From a checkpoint of a small transformer trained on Wikipedia.
Size: 9 layers, width 224.
Architecture: RMSNorm before each block, rotary positions, biases on query, key and value, untied embeddings.
Each number is 50 + 10 x the weight over its row's rms, rounded and kept within 0 to 99. Layers, rows and columns count from 0. The size before them is the row's rms in percent of the matrix's.

# layer 5 MLP down (transposed), 448x224, rms 0.108, rows 12-32, columns 112-223
096:46 55 32 58 50 41 67 44 57 61 37 53 51 57 41 68 42 53 43 46 45 49 54 55 51 42 45 53 65 41 52 42 51 26 48 52 32 67 59 56 36 67 54 47 62 59 49 34 66 64 63 40 40 57 54 61 50 54 47 53 26 42 40 46 63 50 59 35 51 47 63 28 40 46 51 47 42 65 40 40 43 38 56 41 49 41 35 39 61 64 55 53 50 59 49 41 55 47 32 66 33 56 54 70 47 51 44 45 51 51 56 44
100:40 63 59 56 48 43 54 48 44 34 52 62 41 53 52 48 53 48 55 56 50 49 58 50 44 40 59 41 44 40 51 59 60 52 45 43 44 39 50 56 51 58 44 48 46 41 60 56 53 60 36 50 51 49 60 40 48 41 58 52 33 57 47 46 39 51 60 57 58 40 48 53 54 51 57 49 52 57 68 47 50 51 55 43 67 47 52 48 63 39 51 40 41 49 54 56 45 57 46 45 44 60 36 45 54 41 59 23 59 44 56 58
104:70 57 53 48 52 48 36 41 49 53 40 57 45 52 47 70 56 42 60 46 57 57 32 39 59 57 56 50 49 44 56 45 41 59 61 49 51 50 37 58 56 47 37 49 60 48 53 54 51 40 43 42 67 48 53 48 51 51 51 62 80 56 44 51 51 54 47 52 61 44 32 36 32 59 56 45 28 42 48 41 45 57 55 49 45 50 64 32 44 51 53 41 56 62 46 44 53 41 63 39 47 37 35 58 43 64 45 61 68 65 60 35
095:34 39 35 58 53 52 53 51 44 43 41 56 44 39 65 39 40 45 54 53 41 45 52 52 54 55 58 35 59 44 42 56 53 51 52 72 55 51 56 61 43 55 37 49 69 41 55 54 61 40 49 49 63 59 47 64 55 54 52 50 35 38 54 39 55 40 31 45 50 44 60 41 48 54 36 41 51 51 55 52 36 62 41 50 39 52 49 51 51 48 49 58 52 54 30 42 51 61 39 41 36 53 57 56 44 63 55 68 58 46 42 60
100:60 39 53 49 46 36 47 39 37 59 55 43 68 54 45 49 56 58 53 71 54 64 56 60 68 58 55 45 42 50 57 46 53 47 45 43 45 58 17 52 45 57 65 44 34 50 41 48 49 43 43 40 62 44 67 51 43 50 50 52 44 56 44 56 50 55 57 39 48 39 59 52 43 64 39 41 59 36 39 41 57 55 59 29 62 54 77 48 40 51 47 45 34 54 40 65 48 44 57 55 51 47 32 69 55 49 39 51 47 56 57 66
104:51 48 58 56 28 45 45 46 59 51 63 58 35 54 58 49 55 56 56 50 45 55 38 37 50 58 65 40 57 42 54 33 62 60 34 57 51 50 64 52 48 57 50 50 41 44 46 47 50 55 64 39 45 66 42 61 55 48 40 52 47 40 44 55 54 47 56 56 51 51 41 29 55 47 38 49 60 31 49 62 49 56 55 38 47 61 60 38 68 78 36 60 46 37 56 62 34 38 43 69 67 44 49 60 52 60 61 30 32 54 52 53
103:43 51 53 48 58 58 36 34 33 42 56 58 57 53 65 60 33 60 47 51 49 54 43 43 72 46 53 49 35 51 34 65 41 46 53 49 57 50 46 60 38 50 53 39 43 60 34 39 47 51 54 49 49 48 45 46 45 53 49 44 29 71 59 48 56 42 40 63 55 59 60 51 38 55 31 48 24 54 43 58 41 47 46 54 64 62 36 60 75 45 50 61 37 45 37 51 60 57 51 42 37 48 51 71 51 58 50 50 59 68 46 45
100:37 64 45 39 35 62 48 48 46 51 38 42 57 35 39 37 68 52 46 48 59 61 57 63 42 42 59 44 56 52 57 49 52 46 27 52 31 51 43 44 56 60 57 44 47 36 64 62 49 40 53 56 35 61 46 50 21 58 60 60 48 38 51 52 47 50 24 29 41 60 54 45 45 58 43 51 59 66 47 51 49 62 48 51 47 31 45 60 36 27 37 44 46 44 45 41 39 44 53 46 47 56 51 63 60 51 36 53 35 50 58 45
105:54 30 63 48 37 58 56 36 46 61 63 31 58 48 53 54 42 49 42 55 54 67 51 47 62 53 69 49 42 83 53 58 55 45 58 44 49 60 31 52 48 53 47 43 45 51 52 33 46 44 42 45 56 60 46 45 33 41 51 44 49 39 50 53 42 59 55 57 40 33 40 58 51 61 51 59 58 41 49 35 51 53 40 28 44 55 50 63 62 60 52 44 58 49 69 60 64 65 48 45 73 81 31 57 35 53 52 61 42 57 37 29
109:51 48 53 48 31 62 55 54 56 48 39 38 54 67 33 74 65 40 33 28 74 57 45 45 64 56 38 52 51 37 52 55 59 42 24 38 30 55 49 45 58 37 35 48 53 36 58 60 43 50 46 43 33 55 49 53 47 58 34 45 19 48 39 45 33 47 45 51 33 37 54 51 51 55 56 47 44 44 58 52 54 57 50 34 56 63 51 39 50 43 51 38 37 48 34 59 43 59 48 48 44 53 35 62 51 62 56 50 46 45 43 55
108:51 48 71 37 55 48 66 49 65 43 49 70 59 59 62 47 56 57 41 57 71 42 74 45 37 39 44 48 49 49 55 43 42 69 58 63 27 41 48 32 48 52 47 55 26 55 54 63 50 37 56 52 63 37 52 54 39 42 53 32 48 43 56 32 48 48 38 28 57 65 59 64 58 62 45 35 59 55 48 65 61 54 54 56 55 47 49 41 51 53 38 34 61 60 50 64 38 44 42 45 54 54 45 59 57 49 57 60 37 41 66 54
107:63 44 45 39 50 58 66 38 57 53 46 53 38 34 45 52 46 35 49 49 48 52 48 48 33 43 57 41 48 59 48 53 44 57 52 27 45 57 58 55 51 49 60 52 50 69 70 58 58 58 59 27 36 43 40 59 47 63 26 60 46 54 46 52 39 46 48 49 58 30 53 64 43 48 70 34 63 58 62 40 44 59 56 52 44 56 54 60 52 36 56 58 54 45 52 52 44 47 60 62 42 47 57 53 38 30 41 46 46 34 38 53
098:62 47 57 43 40 53 59 58 36 44 51 69 55 49 40 46 54 47 33 47 44 63 65 38 62 52 55 44 34 56 46 57 48 39 35 72 41 41 58 63 54 47 48 39 53 73 54 54 41 49 50 52 56 43 57 57 45 50 48 42 64 40 50 65 64 36 48 61 50 54 40 59 51 52 45 50 47 56 83 40 60 44 56 58 31 71 46 34 54 56 54 58 30 41 53 67 45 67 61 47 68 46 56 54 53 69 41 52 49 45 47 55
103:54 29 57 50 67 68 53 45 34 44 57 52 43 52 44 46 40 51 45 47 53 72 46 58 53 56 54 50 67 30 50 51 58 55 60 34 42 38 54 42 22 58 55 48 60 45 52 55 54 59 31 40 54 48 50 47 55 54 31 37 64 42 48 63 58 40 77 26 49 38 58 47 46 31 57 60 55 61 51 63 53 51 53 53 48 58 60 30 39 51 67 43 45 38 46 45 38 56 47 74 57 58 38 45 59 49 44 44 64 51 51 47
084:55 29 63 44 62 36 47 33 56 37 39 67 48 67 65 52 66 53 63 57 41 60 69 40 66 40 40 78 49 60 36 48 37 46 55 36 44 53 43 46 38 43 39 48 53 51 38 47 54 51 45 42 39 53 52 68 52 59 40 49 52 46 53 62 61 50 35 65 46 65 57 67 59 42 37 48 42 61 35 63 57 62 30 48 44 44 59 54 28 58 48 49 51 62 41 59 37 60 67 39 43 41 52 67 53 37 51 35 43 40 46 60
096:62 41 57 34 53 53 56 45 63 55 42 54 57 45 39 50 27 47 51 42 57 59 38 70 58 33 41 55 35 39 55 55 69 47 55 66 57 39 55 50 51 63 51 56 53 61 41 38 49 60 58 51 52 48 47 45 63 47 53 54 33 54 33 70 57 49 44 55 60 32 53 52 55 22 53 58 42 46 70 35 42 46 44 54 62 61 54 44 55 51 26 64 59 42 50 57 57 52 57 48 51 52 61 34 52 46 42 64 59 36 58 54
099:47 60 44 55 52 58 37 60 67 56 54 48 56 55 51 54 34 48 57 45 66 48 32 55 40 41 51 57 50 49 47 47 46 55 42 61 44 40 62 54 62 54 38 49 55 45 52 71 52 64 58 63 49 52 41 42 45 36 34 55 44 28 57 34 63 41 46 45 51 62 49 61 43 62 37 42 56 41 64 79 49 61 47 52 40 44 41 48 57 42 64 33 43 36 44 34 38 56 53 48 64 32 48 42 54 58 32 52 45 46 48 35
098:49 52 65 40 58 44 58 41 47 51 28 32 30 47 55 48 30 49 49 48 63 42 47 45 49 59 40 67 40 45 47 53 54 56 69 53 49 71 45 67 40 52 65 55 41 68 52 51 44 64 42 45 59 49 61 45 59 46 42 55 30 28 51 45 57 57 38 43 43 45 44 43 34 52 47 53 58 43 59 47 51 38 72 41 57 31 62 39 63 56 51 57 35 62 46 48 56 51 43 61 57 41 44 62 56 71 39 47 42 42 34 57
104:60 46 38 46 56 59 42 48 60 54 45 58 50 33 55 29 59 32 45 42 64 46 58 62 54 43 42 60 46 52 60 35 65 34 50 24 41 59 41 48 47 52 53 41 49 43 47 51 47 35 64 69 48 45 35 57 59 55 42 51 50 45 47 55 50 45 52 64 54 46 48 42 44 49 53 57 59 49 65 43 59 56 48 35 45 35 53 36 62 55 40 55 39 45 58 51 62 50 54 49 41 39 63 41 60 49 41 46 62 54 59 75
108:61 58 32 54 70 72 52 63 54 44 65 56 44 37 37 61 50 49 51 58 55 64 41 38 38 47 62 32 58 40 50 69 45 28 62 41 54 43 38 58 39 55 49 48 40 30 60 46 67 70 48 68 34 53 69 51 37 57 49 35 67 69 57 63 47 64 58 51 46 40 51 38 69 50 31 39 52 57 51 39 47 63 53 36 57 34 46 50 52 40 51 54 52 58 40 38 57 51 45 45 64 33 44 66 50 45 52 55 57 57 58 43
100:59 47 48 37 57 49 61 66 56 38 51 50 50 53 50 54 57 29 42 52 51 49 58 50 54 39 54 46 50 30 56 35 54 43 45 52 41 59 66 37 57 52 52 58 70 62 63 55 55 49 50 50 35 42 49 57 53 58 67 58 66 60 25 44 64 55 56 52 51 24 52 54 48 36 32 52 52 46 41 45 51 37 59 27 51 50 32 65 64 49 48 52 47 45 54 53 49 72 26 59 44 32 41 50 52 42 48 50 52 43 27 41
# layer 5 MLP gate, 448x224, rms 0.112, rows 13-33, columns 112-223
093:41 50 59 55 66 32 57 47 53 58 41 54 52 29 51 54 60 45 52 62 45 67 31 51 72 46 42 48 36 51 58 43 45 33 56 34 44 59 54 65 57 59 46 66 46 56 65 61 45 56 52 52 55 31 58 45 49 62 51 39 35 46 40 49 55 56 32 40 60 60 35 44 38 51 42 32 55 48 40 70 44 52 55 37 39 63 27 57 35 64 38 54 63 56 57 44 44 44 40 28 56 58 69 61 45 54 60 44 82 42 47 41
094:59 43 67 52 49 34 54 39 48 45 33 55 47 30 55 41 54 25 62 45 47 45 45 51 47 51 55 53 58 40 52 49 44 50 55 56 37 53 50 35 54 69 49 53 55 35 31 43 66 34 46 51 52 36 55 40 64 65 64 62 27 50 48 74 61 46 48 37 54 41 55 50 44 36 54 44 63 46 52 55 53 41 40 47 52 44 48 47 56 60 36 45 47 46 42 71 50 58 58 36 44 33 47 50 48 64 55 46 41 67 50 63
088:58 67 46 38 40 45 32 45 50 55 55 58 40 40 80 52 53 41 34 42 61 42 51 56 40 53 54 47 39 53 49 45 48 48 47 53 55 52 48 55 43 55 50 38 74 43 30 66 51 34 44 56 50 40 40 27 66 37 41 45 33 48 37 42 42 50 48 55 39 42 46 62 63 58 33 55 38 58 45 57 54 50 54 51 56 52 37 39 67 40 34 39 45 62 61 39 47 50 46 60 28 51 60 55 57 50 52 39 48 70 41 41
105:44 40 62 51 41 44 46 37 67 64 51 60 59 62 39 51 57 42 59 39 52 50 55 54 56 49 38 55 41 40 62 55 43 32 62 40 37 66 60 51 58 62 56 36 50 57 26 29 33 60 39 49 46 65 73 39 41 32 47 58 61 59 50 55 37 38 49 50 41 65 49 46 53 62 45 42 46 32 48 60 50 47 49 41 65 61 58 37 51 51 56 51 67 51 49 43 47 49 56 50 49 41 63 44 65 72 67 50 62 44 35 49
103:63 35 51 47 56 65 34 50 32 55 47 25 48 46 54 62 48 64 38 58 52 41 49 45 52 62 46 69 49 47 31 58 70 43 39 45 51 45 46 40 57 58 53 41 59 54 47 45 47 57 42 59 53 66 45 55 47 47 49 41 57 50 69 40 35 62 40 48 51 50 48 80 57 56 59 56 71 52 50 68 45 42 46 51 47 55 29 45 43 40 47 46 49 43 44 25 62 55 56 36 46 52 39 58 62 40 50 50 48 40 47 55
100:70 32 38 67 46 63 42 49 72 52 48 71 48 58 27 63 64 60 34 48 45 45 48 60 44 52 60 48 49 40 54 39 53 46 55 43 35 31 55 43 64 47 56 44 53 39 53 44 33 69 58 39 51 46 49 55 75 46 50 41 44 39 19 55 52 58 54 55 73 48 53 37 51 42 42 45 51 44 44 26 59 62 48 57 52 61 49 43 46 58 51 39 59 46 47 46 53 52 66 67 51 39 38 38 38 45 59 46 46 54 39 63
106:54 37 49 59 57 62 57 49 43 31 49 49 63 52 42 60 61 45 37 33 45 46 53 50 50 50 56 40 56 52 56 49 37 57 36 60 51 56 38 51 32 44 52 53 36 56 61 59 52 38 52 67 54 33 38 44 37 34 48 39 37 52 55 55 43 51 59 46 53 47 46 52 53 44 57 48 53 49 65 58 52 50 49 51 42 45 48 64 55 69 33 36 51 47 42 42 38 61 51 53 67 58 46 48 46 44 40 47 55 35 38 43
108:71 59 48 51 65 53 47 46 49 55 55 52 46 37 50 58 51 53 50 57 43 47 30 61 31 32 73 57 63 45 42 40 59 48 61 60 41 33 48 28 49 50 50 45 52 37 40 60 48 48 53 27 53 38 35 57 57 48 38 44 43 49 45 44 45 68 56 48 43 43 66 38 53 59 46 46 69 55 61 44 58 48 51 57 58 66 43 53 53 62 33 51 50 53 42 59 51 50 47 57 56 31 78 48 42 42 54 40 61 64 61 45
110:65 45 54 31 39 44 51 62 69 49 50 62 55 41 41 61 46 46 51 54 51 33 58 58 46 46 47 51 27 50 41 51 61 47 33 57 32 34 56 51 50 52 70 49 41 48 50 48 47 42 45 39 62 56 52 69 48 52 64 35 65 24 45 76 53 56 54 56 66 54 47 51 63 54 48 38 47 51 57 36 51 47 49 53 49 65 50 61 26 63 39 58 42 57 36 41 53 45 46 48 49 61 59 46 42 49 51 59 48 46 47 58
103:30 42 59 50 44 38 56 65 54 35 56 36 40 49 40 48 56 48 48 40 39 57 56 47 63 44 23 44 53 40 47 55 48 54 72 42 50 46 55 66 41 59 66 63 47 69 66 43 45 42 43 54 43 51 40 57 46 51 62 65 43 87 46 39 62 39 61 50 54 58 35 41 46 37 60 54 47 58 51 44 50 51 41 52 42 69 50 41 53 34 53 50 55 52 53 42 38 53 53 37 50 39 43 66 37 64 41 51 58 56 43 45
105:48 55 46 51 45 42 65 52 54 61 37 65 46 74 59 42 40 62 33 69 72 44 71 44 62 54 52 35 36 64 45 58 56 58 53 74 48 44 43 41 58 57 50 58 48 44 38 49 42 47 57 38 65 58 52 65 51 48 63 45 41 42 38 62 48 43 60 50 53 46 49 52 51 34 28 58 49 25 41 29 53 40 44 54 30 56 49 60 46 52 64 40 45 50 65 57 34 54 38 63 65 68 56 50 56 73 47 37 52 42 49 55
087:46 65 59 49 55 57 49 53 52 56 63 35 45 56 61 43 44 39 44 30 49 58 46 61 35 52 45 54 55 54 54 58 49 44 47 50 59 50 38 47 43 60 42 59 37 68 50 44 75 48 51 59 45 42 66 55 54 40 51 63 36 48 43 50 50 30 40 43 59 62 66 41 48 59 52 50 31 58 59 38 59 40 53 46 41 49 58 49 51 55 70 39 45 38 41 62 65 29 41 40 52 60 54 58 62 51 46 45 60 45 42 57
107:46 48 54 57 48 46 55 60 44 36 53 51 61 60 50 43 48 57 48 55 42 67 37 51 49 56 47 64 42 63 47 41 44 57 42 43 40 51 66 67 40 52 44 34 53 53 36 58 79 27 53 40 47 44 51 58 57 56 36 46 51 47 48 55 61 53 66 44 48 46 53 60 59 55 32 56 37 52 50 62 54 45 59 37 54 38 49 58 56 78 47 50 50 44 50 44 31 65 79 56 45 51 41 37 49 39 44 39 52 65 56 49
084:49 53 60 61 41 60 42 51 45 49 56 47 50 44 38 39 45 56 56 45 46 43 46 36 43 72 46 41 57 31 28 63 54 53 39 40 53 28 62 64 55 56 46 50 31 57 64 30 44 50 56 40 69 25 54 47 46 50 58 56 44 57 30 58 56 50 35 77 56 41 22 67 59 53 49 48 66 55 53 61 56 44 54 50 36 51 45 56 42 48 47 37 59 45 59 51 48 41 54 57 60 65 33 38 60 45 47 72 78 49 57 42
109:54 58 45 44 46 43 30 54 56 43 44 41 66 50 63 44 50 42 68 41 62 52 57 25 40 37 50 44 45 49 41 59 44 47 50 50 33 46 26 36 54 54 52 46 43 53 28 45 31 52 52 45 49 34 56 49 39 53 63 29 59 58 48 49 49 38 55 53 44 51 55 47 37 47 53 57 58 49 50 67 52 49 37 54 50 40 50 49 49 66 55 53 28 30 28 56 43 49 31 50 33 63 48 52 42 40 59 50 49 41 51 64
105:39 66 41 39 53 55 40 55 53 46 43 51 54 62 52 60 70 48 64 50 58 44 52 35 35 50 47 34 40 47 50 48 52 37 46 58 46 33 35 48 48 55 60 54 41 52 62 63 41 46 45 41 44 52 51 46 50 39 49 47 53 31 59 51 52 53 32 58 42 50 48 74 57 52 53 62 49 30 33 57 59 43 49 47 49 54 41 51 39 31 60 54 67 31 68 51 66 39 43 53 34 63 53 43 33 64 48 35 55 41 49 43
095:30 58 53 73 52 66 34 49 51 59 48 44 51 47 41 70 46 52 48 42 49 49 52 55 51 60 34 59 46 55 56 43 38 44 61 53 58 37 52 27 61 55 31 55 54 74 41 45 32 30 55 66 48 41 44 52 67 50 45 50 59 48 56 54 45 54 49 77 49 30 52 34 48 46 54 48 43 43 64 47 41 47 34 44 38 60 40 54 55 56 48 43 75 57 55 53 53 47 41 48 54 37 66 63 42 67 46 56 52 61 50 41
107:46 59 51 57 59 39 45 51 52 49 45 60 54 59 32 53 69 51 51 47 47 51 64 55 38 34 68 78 49 51 46 62 46 45 53 56 67 47 44 48 38 51 56 40 45 50 47 52 33 64 34 66 49 45 56 41 52 57 53 30 45 53 40 61 35 44 58 58 27 57 52 77 51 52 46 48 49 43 48 69 58 62 36 50 58 65 53 48 44 48 72 38 50 65 45 48 54 35 40 53 51 52 49 43 44 55 39 59 51 51 44 51
100:55 54 41 39 69 45 60 47 65 47 63 54 37 38 33 64 53 53 45 56 41 49 47 47 53 57 42 48 50 53 51 61 49 39 38 33 50 49 35 48 59 56 48 48 44 33 45 34 50 52 37 60 39 58 73 62 42 40 53 59 52 59 56 59 49 43 52 58 49 27 36 51 38 40 50 58 47 61 53 57 42 63 64 43 73 26 63 50 57 39 53 41 56 54 42 44 72 51 42 38 58 30 31 36 49 60 57 35 63 59 46 44
100:53 42 45 49 47 49 53 60 45 60 40 49 54 50 52 42 58 57 51 43 62 41 41 47 40 61 65 48 45 44 40 61 48 60 46 43 74 35 56 54 55 44 58 43 42 67 62 60 45 38 38 52 61 45 46 62 47 60 65 56 63 64 53 34 53 54 64 74 43 44 57 58 56 55 53 61 50 28 61 41 38 41 44 49 63 53 61 47 43 51 55 42 58 35 43 53 47 57 18 54 41 71 41 56 43 52 44 59 63 38 26 54
096:65 54 46 54 44 55 44 40 34 68 58 54 58 54 40 45 69 62 58 61 43 52 47 47 46 62 50 37 53 48 47 43 49 44 53 50 70 59 46 60 59 75 53 36 44 41 55 47 54 43 32 63 61 30 52 67 45 47 46 46 50 41 62 51 58 43 62 46 49 47 51 46 35 38 35 34 42 51 22 54 55 54 44 45 67 52 41 66 43 48 57 52 39 52 50 53 42 50 66 58 62 47 51 49 39 47 47 34 64 70 25 49
# layer 5 MLP up, 448x224, rms 0.112, rows 13-33, columns 112-223
098:67 57 40 27 56 37 47 50 54 42 46 36 38 40 56 53 59 44 41 53 40 51 55 59 31 58 39 56 68 45 52 40 45 71 44 58 65 55 46 46 52 45 43 71 35 64 52 50 49 66 48 65 61 57 41 46 56 29 48 65 45 63 47 66 48 33 50 60 54 50 55 48 53 57 55 41 36 50 26 50 67 41 60 38 59 49 41 54 41 63 48 54 42 52 58 43 50 56 39 55 38 60 70 38 45 49 52 50 46 49 60 51
100:58 56 36 46 39 47 49 45 55 32 43 56 39 58 57 61 49 39 60 80 44 57 49 37 58 40 54 23 56 31 57 54 52 55 45 55 66 39 50 44 45 51 52 54 43 43 32 65 54 46 56 66 60 43 64 49 46 45 61 52 62 43 52 36 47 30 63 38 59 72 57 45 57 57 61 44 35 47 51 59 32 55 49 62 56 57 50 31 55 63 47 45 59 48 44 50 48 47 47 67 38 48 42 63 64 50 57 53 39 33 49 51
090:56 46 41 36 56 42 40 49 53 48 42 48 32 67 59 60 54 64 57 56 55 55 33 42 63 52 50 59 40 46 63 42 60 52 37 66 24 59 62 41 59 47 46 63 20 65 72 43 61 68 53 49 42 43 74 52 37 61 66 62 64 40 63 57 54 67 59 32 53 57 38 44 59 39 52 37 63 48 33 39 51 53 45 34 54 50 51 42 46 54 54 60 34 29 46 51 58 51 45 41 49 54 32 46 56 70 32 33 40 51 48 49
099:52 48 41 33 49 57 52 56 57 65 38 52 62 49 52 48 53 56 55 48 37 37 55 46 40 60 61 36 60 40 47 50 72 35 69 28 67 43 48 53 51 36 60 48 59 53 52 43 52 55 57 45 50 55 76 47 43 51 48 43 46 63 64 40 57 49 56 38 50 45 66 49 80 54 42 47 56 39 39 33 72 45 46 58 49 49 62 40 45 27 53 58 37 47 39 52 61 45 43 64 38 27 45 53 60 37 51 38 60 49 66 62
099:41 67 57 59 30 47 50 39 45 55 50 38 43 27 50 53 51 42 51 39 58 44 48 43 42 53 61 38 43 43 44 56 35 62 54 45 55 54 60 58 47 56 60 52 60 52 50 26 56 30 53 30 30 28 62 46 54 38 41 40 62 60 40 38 43 52 54 54 41 43 56 44 64 57 31 47 44 70 61 25 46 49 58 43 31 42 48 54 48 48 63 51 61 59 46 66 44 51 49 58 47 43 28 42 49 66 44 50 46 53 39 44
095:42 58 66 54 59 44 46 59 32 50 46 39 63 39 52 54 38 45 44 56 37 51 66 61 59 54 26 54 63 66 55 48 48 48 59 57 60 62 53 56 38 48 42 61 42 64 53 60 71 30 53 38 47 39 50 43 41 46 67 53 52 59 42 53 46 59 45 32 54 46 73 57 55 64 56 46 38 42 56 70 49 33 53 37 45 60 55 54 41 41 52 57 53 44 50 44 62 36 42 36 67 49 58 63 43 63 56 58 64 63 47 45
098:55 65 54 64 64 59 52 42 41 35 52 58 76 56 39 52 47 55 56 44 43 37 39 49 63 65 58 45 41 53 48 63 52 56 40 50 52 55 43 52 62 52 36 55 66 75 52 58 36 58 37 62 60 44 44 42 37 51 54 57 41 39 35 57 33 43 60 56 46 43 53 59 63 50 48 57 54 61 57 55 45 53 45 71 38 68 41 79 55 56 59 47 45 47 48 50 43 56 55 46 52 43 21 44 37 53 69 68 57 51 36 58
107:54 36 54 54 46 56 50 51 52 49 66 52 51 57 53 48 48 35 54 37 45 55 46 55 65 47 42 55 65 67 36 67 47 55 43 57 59 72 53 44 44 40 47 58 48 69 34 38 53 56 43 53 66 48 69 27 25 40 40 38 46 40 48 54 56 50 48 72 47 65 37 51 65 53 47 52 46 30 41 49 58 38 39 47 41 46 57 44 56 48 53 57 64 48 68 67 44 50 64 44 44 36 46 60 33 61 64 66 50 40 15 29
101:41 62 50 65 65 50 45 49 50 56 52 58 58 33 58 42 35 46 50 53 60 48 47 46 54 51 39 36 37 41 37 26 51 49 64 53 53 59 52 47 57 29 50 58 51 62 47 65 43 55 55 57 48 65 56 51 22 60 46 61 42 50 58 29 42 42 55 54 30 37 33 65 66 38 41 61 47 44 50 46 45 53 31 36 58 56 49 50 46 46 46 60 56 51 45 65 53 72 56 47 44 39 42 64 43 50 66 47 80 50 45 61
103:37 47 58 33 47 62 55 56 59 53 57 43 35 44 47 51 52 30 43 41 56 27 74 66 51 44 38 49 38 46 50 48 34 39 61 26 35 48 48 38 41 55 70 50 41 60 61 52 48 52 45 53 40 39 30 62 37 40 61 54 44 58 47 42 46 44 65 52 53 46 71 42 57 55 56 49 51 42 46 39 63 55 45 60 39 78 61 48 60 47 50 41 46 62 49 52 33 55 59 51 55 48 52 46 47 56 62 57 65 67 56 51
098:47 54 50 41 45 49 51 56 57 46 62 53 55 57 41 54 75 57 37 55 47 43 45 53 48 60 51 44 42 49 71 44 57 45 36 45 26 46 49 37 62 46 33 54 58 49 55 63 56 67 36 51 60 40 45 50 37 38 56 46 34 41 41 50 43 40 37 20 59 29 59 34 39 58 68 51 52 47 70 54 45 51 73 49 47 42 43 53 57 51 54 69 54 52 48 37 52 57 49 44 59 43 60 50 57 43 58 50 33 62 33 46
092:63 45 30 41 54 42 37 50 76 51 65 49 45 56 57 59 75 51 48 64 64 54 48 56 45 73 52 50 64 35 62 54 53 50 46 65 60 51 49 53 58 43 54 50 68 36 66 50 50 36 55 46 43 44 50 46 43 56 67 64 64 45 58 48 66 41 53 45 33 69 47 59 56 65 71 44 71 42 46 50 51 38 53 34 61 52 49 64 40 55 55 51 50 23 47 47 70 44 51 59 42 64 48 49 63 61 41 31 40 50 39 53
102:63 65 38 50 48 57 63 44 52 60 49 43 68 51 64 41 49 60 47 47 62 54 47 33 72 61 65 41 48 64 51 47 40 64 43 45 40 33 71 50 44 67 50 49 52 64 38 58 53 47 53 49 66 40 69 50 52 42 45 61 57 61 72 37 54 44 53 44 20 46 39 58 52 36 37 70 34 56 43 53 44 56 52 43 53 49 55 48 54 57 45 60 50 39 49 45 23 49 68 66 42 55 53 46 47 62 63 51 69 45 40 48
090:35 46 45 57 63 50 43 65 51 61 56 58 53 42 59 44 47 40 51 58 43 58 46 77 52 52 58 40 53 66 57 23 59 47 48 60 41 55 40 41 53 48 52 52 45 50 37 56 41 48 46 67 56 44 54 31 37 61 39 51 36 43 42 56 46 61 47 54 47 46 51 40 52 53 59 52 44 38 58 55 33 43 58 65 53 54 52 64 65 55 39 53 40 40 44 55 59 40 40 36 39 56 73 55 39 64 63 33 57 60 49 56
103:69 51 55 68 47 53 42 65 60 60 68 65 40 61 54 48 50 53 36 45 34 36 48 59 60 45 61 31 75 60 43 57 55 51 55 67 47 64 66 56 37 80 55 39 52 50 60 43 63 44 48 44 56 35 50 69 46 40 56 52 41 56 34 55 56 39 57 47 54 53 73 48 44 53 46 37 49 58 52 54 54 45 52 45 45 48 48 40 48 49 65 49 40 65 58 38 55 33 59 43 63 49 69 33 44 48 58 44 44 60 41 42
093:44 70 40 29 40 39 36 61 62 44 49 50 47 56 49 31 57 49 47 59 69 32 47 46 47 41 33 38 44 36 58 53 44 40 49 66 56 36 49 49 50 58 47 70 44 55 62 64 37 53 48 58 46 59 44 28 65 47 61 29 45 43 66 59 48 46 15 45 64 57 60 54 36 57 64 50 61 50 34 48 53 53 41 46 29 57 47 50 45 33 56 52 54 38 54 44 60 36 43 52 67 57 64 52 44 58 59 54 51 38 57 33
100:47 48 46 56 44 49 51 50 45 41 50 55 54 46 28 25 56 46 53 38 43 51 43 46 33 58 58 26 49 55 46 41 58 53 45 62 45 48 42 36 55 65 50 62 58 72 59 54 74 52 61 40 46 44 59 22 40 53 56 45 50 53 44 54 66 54 44 37 46 55 53 55 56 61 48 55 53 38 55 59 51 38 57 59 59 68 27 56 60 46 42 47 33 48 44 51 58 44 62 54 38 62 54 45 49 41 58 61 47 56 49 56
100:58 48 57 59 52 43 44 56 72 33 53 42 54 49 62 41 42 64 53 39 31 35 37 45 52 32 53 56 62 50 37 55 66 40 60 39 44 48 33 46 61 42 53 41 52 49 56 41 49 60 62 48 48 45 44 77 50 55 43 48 50 67 58 60 38 40 47 51 49 41 43 43 75 40 52 44 46 60 51 58 60 47 47 54 45 47 44 53 46 42 50 59 65 43 61 37 60 50 74 57 26 57 36 46 63 50 55 49 47 62 67 48
101:45 54 53 48 53 47 39 50 61 60 55 45 49 48 18 60 69 37 46 62 48 55 53 51 47 51 67 59 56 36 37 62 59 41 37 53 56 46 60 47 44 48 71 45 41 21 54 53 43 41 38 49 32 53 57 40 41 33 59 46 47 51 46 69 44 47 60 65 54 56 27 56 52 50 52 44 46 56 47 49 48 64 45 27 70 37 49 51 51 50 51 61 60 50 44 47 72 74 38 38 44 52 57 48 42 55 57 57 63 66 41 34
093:56 52 36 69 33 56 35 62 59 49 40 42 57 47 72 52 44 40 53 46 59 37 64 49 34 59 33 42 53 27 53 51 45 68 45 50 54 41 35 50 52 51 43 70 51 37 47 72 39 49 41 27 67 56 39 47 50 47 54 40 52 55 56 53 36 38 50 56 60 50 55 48 60 50 39 60 50 42 52 62 49 51 35 71 52 53 67 46 46 58 34 42 54 54 52 58 42 55 44 45 36 45 59 55 52 58 41 61 66 34 38 42
094:54 65 53 59 61 50 47 36 39 43 27 57 48 49 60 38 55 45 65 49 50 48 60 40 50 58 62 43 54 49 55 56 44 58 66 39 40 47 55 50 48 33 31 68 72 43 65 34 37 43 49 38 46 51 48 59 51 49 58 52 66 45 54 53 29 55 51 73 72 49 47 54 54 46 58 29 56 50 60 47 44 58 56 63 27 50 46 59 57 40 42 56 41 54 56 55 43 72 49 58 40 42 66 49 42 54 46 54 61 41 67 44